Each number is 128 + 32 x the weight over its row's rms, rounded and kept within 0 to 255. Layers, rows and columns count from 0. Numbers have three digits each. The size before them is the row's rms in percent of the matrix's.

# layer 7 MLP down, 256x768, rms 0.0603, rows 0-191, columns 320-351
099:093141145155125154090085133150189163107137118130140191173159164085095145106033125152117179165103
098:185155114108174150165188111059137096143073128101162114110167122174146153128122098103126109048134
101:093176086157085136077135085114084112163142112147112105148186107080097127098141131092155108093072
096:125110137146103122143180137097126170096191135181144090142109202162122106106124140073176153110118
098:150144117122123113146194129141128146164123105158182165135106107142122151084131159145128058145116
099:168108091151134117132113076165099088140129105126153130135131141100112154124125115166106104139083
099:102098205098110097129155123147146153101159161173149114165132139145118151115113116125037144087141
108:089136092140125146143148093105147125170144126177143111150113094124116067189173168127130072105173
115:144151126106154134109142099175162144098107113127092109149059119097101105124172091161138094122123
103:151097095117130101103156115103132156064115124077199100068140159174128218129086128133127145102143
100:170143146179175108090141208158142106144139165145111184100077135162125111081110139105072132142161
097:133143182143106142083112122149099116080116149183131130154097191129123158132133173090148089108134
097:134102149120151142141180098126134068115118086112128159156149125175144118073099132050155101106148
099:133062122118068160092141161124147103079074115043141165101111101146217100162144045130117128102172
105:150084091144119138125148087189126112133136104163113113151139157146177055133122073099113180087143
100:104130154139091112113135128069126099131124142084113121119150034165176146070143164143152136151088
095:192081128131148139186140137143172168132136105151140188152170137151169112088148119142123112154148
103:118135099133116114117148092135178119167114093050120114140114129116166131092104123180215124174161
095:113171190142155184102107143139100124151136128119138111084153136142137129163094155127117169178203
096:081144111144105081110089097133064145115070121114102109119128105161083142066177194183076119083125
099:113100170112111121078109095187124129101162120098122180099122170127172179100083152145127142154159
098:201103119109149099103064063128124184158086184154105146119166114175157147125114145123109089124160
103:194115103127089079139124085154142071126144170103117143089137108143174081148175106147141156154184
099:148112096112205134131146116180180093128095119101124144122136169167157115154115125094121158194154
099:186136125129173164081117167082136196114128190150124131072129122096154160093097081149113100149150
094:142070150135157146133153096133074134051112125130156111094131136105097099152124118139087196139181
102:112117090119132128133120173126117135088129186106112117108099143095109148143053110123132130103082
099:154082099142115110132169100129147092124102149154120119139084118098102121089112184145108117154120
098:170202122177142115108138129094107093113132125143156179164205119192136171109128171138118148045111
096:122177130124135089121112179092141120114126117102085106166115115094118152147081135113130178097105
096:164145179132131147176107101112153081167131109157166155144131146077169205197147124112140131146157
107:086188154145079138164138164056129051138087070123172145141126142072182116125160128210141130115123
099:120183134110144152119131156114150093199105137063138128045185107079195123148101092114138079189112
102:116083179167194148155173117105168078180082118079132086168113110096136141135186116142107101129172
096:113142127148161107186104127111128177169163186134087109091159128126165164115112119154132124153119
099:100115135084105096134109197125150149195100151106130137138190094133164169139160100052136138168117
099:127152123157088133122098116164176132167138111146166132139148172099190144111062089118084212103101
098:074179084150154162140099097103144156153192171097129124085119139094097140125111139149107123109145
102:163124193168090109083109129181133141161142112116173158167123151128106122184166166111167147166169
099:113074095109118078189037098136147132150106133152116179207103080154092169135150121170176112178116
094:091196120125062121113141084080158126120100126146078124120108140127132158146110140122095127066144
094:060095097105095132145138073122159150137150117120098131139168111096045165130175107102127140138082
100:104105133101083084092084108079130103096157185144086082107146047148108135151150134108088174105143
099:150201119098164155128130123133105092160135141143141090147092141144140142086127175141140132113123
101:095161082084105069125117226115101076150133145130136191118105103072144143160131175133125113105112
103:101102122089142133126097217136182148163105142199138125124113108126126117137108119149136143131119
095:128094149109066144136149119167134143115097144132107182119102145120090154137105070108142141149109
099:136113151127161143130114123157098126135168179162058154189090119130100179160117134166158139145099
103:107169179087125113069106085101157108119106105048097120114076118104150134170154106134062193175166
100:087164186129111146092125199100127127129157131082153096103118135120085109103127147129202123136100
095:114086204158135099105127151077110109151197136137114121144166125125141192150076169124132069160163
099:120120179165143191121138122173111115092105100089061112211087111129140155074166111084170083131147
094:108135123077134113120071160074102131165103126053133096113163107150135118147174138131139099163137
099:108134108104085098143154112071125152127146091120141184103130145099138105184152066127127122090109
098:114110153129096104071184179124089083142121152072156174178199094130174195163104114148134129164046
096:184165096075089108156133093130133134123084111103058120132055114130098135122101138135126127152172
099:126093135088080096098135066149075121196127114103115164137095101194104140102117152126131083083120
100:108119169123144168101144143117106116135123151108133155111075133168145123094131164105138175126122
098:130067172151174089126140147188139125104129107126110124099140129138201142096158131095109120091154
100:140099095099123134158135157146111091156123145187074178168075131136143111158141121135130101213144
099:122155120162162130098148121133087117114145125153073135122107096125126150104124158080113108116170
101:117134215087121154075118172157097136092086132087181152137092202172114165125110130111091160102132
101:192112119133123192074134138102162111137124140127162131129143085182160103162145086132193160149154
097:151159125159150147123117123084194135139130130195150099056139115129068179119082195079101165087088
100:135150130104129130122142132189152070103084138181177160094090156067118115149094148095076104137107
099:088148102137169170137112155117099124150148197122132116179108108135176139134178158131155140152161
104:091095180135110064162101148134185140130122127150128126155149091120088099159201182095123161121178
101:104148111158164159140114141165130163090149132101113146135101116113126176105131178065113103133149
099:128099109124064130161167120132174114213097147146131147134154143114122149170130095147168132147104
097:212124159149128148105170118127127105149092124161116158169143044084091165140130138153154125134121
096:119190118143120136093097106082118125126143127122112162195150075090107167133142104117168114087115
098:130182123186142132117118178091134143217175130105140091106097085101145117114126104211093147061218
101:169130083125129135130138132190148107123113130124081196150103122101184087094121109143105144159095
098:088143155069139134178178122167091114141165162155132134089114090156123120066166141175064066086142
099:196131137080143134110140106129142084075126167058179136135182059140146170176136181057091145138146
101:129091094134116092139092180123151084141170165106112122164124164133136130159040165140168152108166
099:115161115121137143142126138131161171113124181144078143152105084185085137152064200083134148125100
096:166110177123145149143162049134204189135139164075135110113105152164130158096120129140146158161160
100:072163146157135123171105146183111131105098171099093148149119147182158131156141117137150078150070
095:137145092099142153142109098134068087119103107102191135128118156171132083169174165134153109092132
100:080144143114158128181152145121118144084168101127081107080148118169068137153177081138134114167101
098:140084195121076112205163155148194145134147156090110171142175146148158140174150130159117112077126
100:122092166172208134152205103183116085140142192112097163150151150138145079129100125169149150147151
102:133111074109081139114171082233151147114125116095119129109155164082089140106161137065135151137078
101:130116098098118157096164122160100060135147149125087087112145148091152124123118107175084070139124
105:113116078129114144173083102146026141134153164133082132135068133126087154052155134138064156079154
100:118078188177183126123161139150104140190086168148126142128101138113152150169156151193123067135115
102:088116151118164162155120111120116113095113160123141133134089139179126082153149077182066123099124
102:159176125119161163135175178093082124069155089099105175144117125094176099112102141098138150105142
104:162136105127152082168110148146140141133160074179086148108068127128102138101138099109115111099128
100:113182146090157181102107152158103228079163121085114140111180078092131135139152114033087128114096
096:174133123124199141070097100129077163152128170131067170130109123071123144101130099139185179106161
101:124142184127095141158090168074147102135110105080178161114138145102173103164140113123136179143110
099:102128186089094114124165148132143126092124175148132088067138126120154178120103182125140139150094
099:127086112123149151162128132138147123133131116157121120089123120129187120097156124128177091171182
094:088115079161103158085096152128110110130166139078203093116126118167158133102184106147181137127112
100:072100140098142139114102189137102121075153119190150148122135140119053131129176136138129082154173
097:094053133109103142200171055094109108193130157114133124112145073168074067119083093113159106191115
104:090099120129203141148108144134090129132184149122128160147159177160148147122127108145173107134165
107:097153105116111096143105166136102157106134149173151040118146148153185149135102122150145158141114
103:140131169197158176129111138138118128075145112170116067082097145196099109102134098133107123124143
099:146137080152120152157138155146141120072138110154116064131102091117138099153155143118157123101073
094:153151105146159139161121167152112131162047159141157146103158112174150114131152096101100120108144
093:127072104159200075177118136162106111089103132079121070147163070123135105142157063098101108067125
097:077118127118115122131174119142143101145092108151127087112132195119098130084120161160096144144100
103:128083116174148180106113142135152042093109188155107136160197157140107092138076093113114145169118
099:099112070093095125115164118150085119089133134173101102129103130127107123130108134103095102149144
100:132096158161144156115166117120201113140121113139176185155123113072188096116130107156102151124135
102:070074101179197144128147180143145157102142079148096108128042151096156057095103145140102156120128
102:131166103081115072135106100156111152147092186171147169166136099130189070054073139144048132155179
101:144152168108123145125147142143151089161096166178138105069135211118092101101108113115129110107154
103:114120126115110149153184088177169063128139139155155205131092137144135107136124131115104116146142
103:167127043099105109116119153093120144123130168162096088118126110132101110147103168025136078057130
100:181159130165072127050091113115126107163112209110067083110101189162158106067184153124194132108177
112:137127185159160167120090087100125182131156125150173136084106168097153113128079182101134191174117
100:141124068142124112139127082078141156125131137145142075054097129150080103147095114119130167143080
096:107129164149168154131139114097162130122168137115113119119121084128099101116142148065098162106161
097:033102127132114135126118140142164174177158158129157132102130196111204183119085156150121192064110
105:162104108155140134087188162209094181101106155146137134116115199184071084110096146177132102122091
095:171173125097112123103106149115066160139126180140104100112125105129129103102154101136105143122123
097:165164130120136156098132130110126114149133170149097141139164101121111091144125158116140071077105
108:141179064131077134135117127135173155091127117131116103079131131136084159138128073091129045110143
103:096137124163118105106153120121072201109084162176091106051125088107102152111089095186148149064112
098:174157101171100201152108094103085168145178130155108144134182059134138119097121146146153104091156
105:100138163139117123102080154125105220144122140145102166121122101152087110132107140118163126113120
095:165073113082126142108137205108109074149106066176133144158147157118187089222043054105177089168133
095:170150106100110129087093133116131131078119124138155105134062139140053130114129095117183124058063
095:106062191092135150141166115140136123110096142128093124122133149114110152175121158111185125154136
102:101135183172212129073139118117148115146073146161114120129120112187129129141103135123179148119176
096:139148132116110178138111115090112109126119095154124121080101123150109096157168102118123136128132
092:148180107127182111107121143133127089137142136117156118103155112107131162136197159072081165146132
106:151182171055147133163115122090122151162130113072128173201172123169098142096127197071147152143154
102:179149158155148115172110095117183109132096138122151136129128086149119134091112204119211099118132
102:117123109113129178184070089108128161118138084171092082162152124139178155137128085080107145145157
096:092142146127113120140085128094136116101118140146157097153115173134173086195154121083147129140138
100:132099148119108151077064070194098111105128118085148089133101145106112103091092151111144163157151
098:136115144163202150141112183112156139127093129149117115155151129107136080146141139169138148205113
099:149163122130109112170173126123147103127065210126204153089148131127082114144120146109131142143134
101:139132126136111120205146133100182122103172079106092174153124096151106126109166151117121158145125
116:134145096146085093214162136104170123150122155120147150067098130132119077146105130117091153093122
097:117121104188147087131126210155114086133091013134146162155157133128176147168108130166092192137129
105:060144062151112127110164145201158122145123118098124165141133109108082098101099160128109102152129
099:079155160120126101117154137121111095164099114163139104117094166155103204159118128046159115076137
098:149097171110116131155158186167201171107186171096116174121141148182163171086167131126160136122137
101:148111152117099145116066091115153113119169129138102136150075103097143154126168093173191114143097
093:177170166140114183103122112154134101113105128143174151169118146149130171111144113129099147148169
102:141119116178124104170158131137151150157117141087064087160132122164165112180143137051124120159167
100:185140109160129143112087146169080108123158099123080110105118074103144108065160120120100126158111
100:174147105132159145114065143156133112112086140129122133146168074087095125107128125143134142128126
101:156171173106118149101101145114159148166151078127090169092151164094130172106137145126104157145137
104:104103204146161121173109141155171129110152135115149151139106117096136144196034133129137170072124
102:149110113135087093099160116181110139133102104158127120121120108069110114085116116125088173122157
099:190121151128088094170092122131145149127094129167108099106097108092170085187129121123133110197025
097:138110144165073153176128192052146098116054091083118129114115126168137081170119107192129168156177
100:166161079108154133164129111076124142056085169049126098190084164136168083132132116154045161170089
101:101109148112125134069119124070141168161191112118117178063086091126110142185122083093134172114165
096:155111130064129140088140143170125137114173113130137148147189091116176154114184128076103190079125
102:145115157135096132142090146147035140148120117098123071142159063206117120138151110151161121140127
097:151152153147151167175165119140130080120125101134118039178124082140108119129093114190139111083173
095:121103121140125112125127138058121117111133106140169122093099151089077112215122132134104154131090
134:114167154175095152093099075130153117147141125082094131102101089129079141114121051146080161118126
098:162144112102127125176150107086135118105181179152138092161122105139107124169123098186177161095138
104:099173134103137184082117107067077115119112140154118154077119123161119128124112135167056171171138
106:152186125140120185121107154196122171090121104112112087107129158144184153160147112169121130135104
097:106088082111192153147174166144206194143125171156171171125182157115128169171111175155111133111127
107:195103146138097146116157190172146121128135152132113163147075153116083116151154161123117071148139
099:121051225174117110136155132149140142105161129159119117164143148091185120101085133136161203105138
098:172138111166133040074089128100132142071043093087122054193188097120141081174144159114144137130110
097:126124118160117078137128080102165144106106105146149111144135162181104138116080121100161124110107
102:132195128079130181149129065081097150189150188125124110137149066142114115158166121105177071132121
097:188149139137103141068101150140115147058108140115152158127087121163052105101182068109100069072114
102:124124093116067078070149143082086116103127109095148162142151103106116124138136072141148119142150
098:105164137143160091158068220100127123116187111113137167087115166060131122104118098128165115117112
099:164130130121187124117051113122126190111195128154109120163153079073091116141149104100073097121069
104:137113171113153187139117141097136191097176157114181119126161113136143114183160168104096145139089
100:071110147116088091115107092130107160126137135122120110197147090129094150059130135112162204131140
102:214106135155117122143196169134104108129110100162114120184130102113150084178104121094184119167133
099:147177102138132127091112134130143163151077199124159130101213088134119152179174170076138114151122
094:156137098180114147092175069121181120200182146122121094122153158112074134109139191081116199153125
102:159146131077145103149088110092176113143134149106155144122125149134150161148150171121115110088125
096:163159150172194113109083151125091148182128142151110131173146143188173135091105118149129164127183
106:085166142159137158111103128149133094141123118142137077116172174125130153141103091151148166143169
095:086123102157093147115149145102167105163174186142166113160123122079183143156141118150102217141117
100:123139101092138132139100116109135091084133067123123104110073160172102169141113128118105103163131
099:159160103137125083086128138152162107145136103110117150125121187117098128177127139124128104143197
099:124036139160108152161166140139108119125164159114169116133125118178127138111113137154088135141192
105:151195117120124130121086104081154125105154131175097072157123081125122112169151160093133136109112
097:148123159125189139101119137126090127133143105136103109126170114168136110138111053191126103120072
100:139159162168119130146154141126128098142122135108172127109077142132135097108032075099151148126155
103:102173169136158132084136143108173160173198123075134148151134140131141101136143092185167113185106
097:153155175139065164090098106133137118151131129135157145073089155098136123181159154150138128139105
103:115151103142081081135202130153099135184110132112173176177063087191100151133121110139085145104121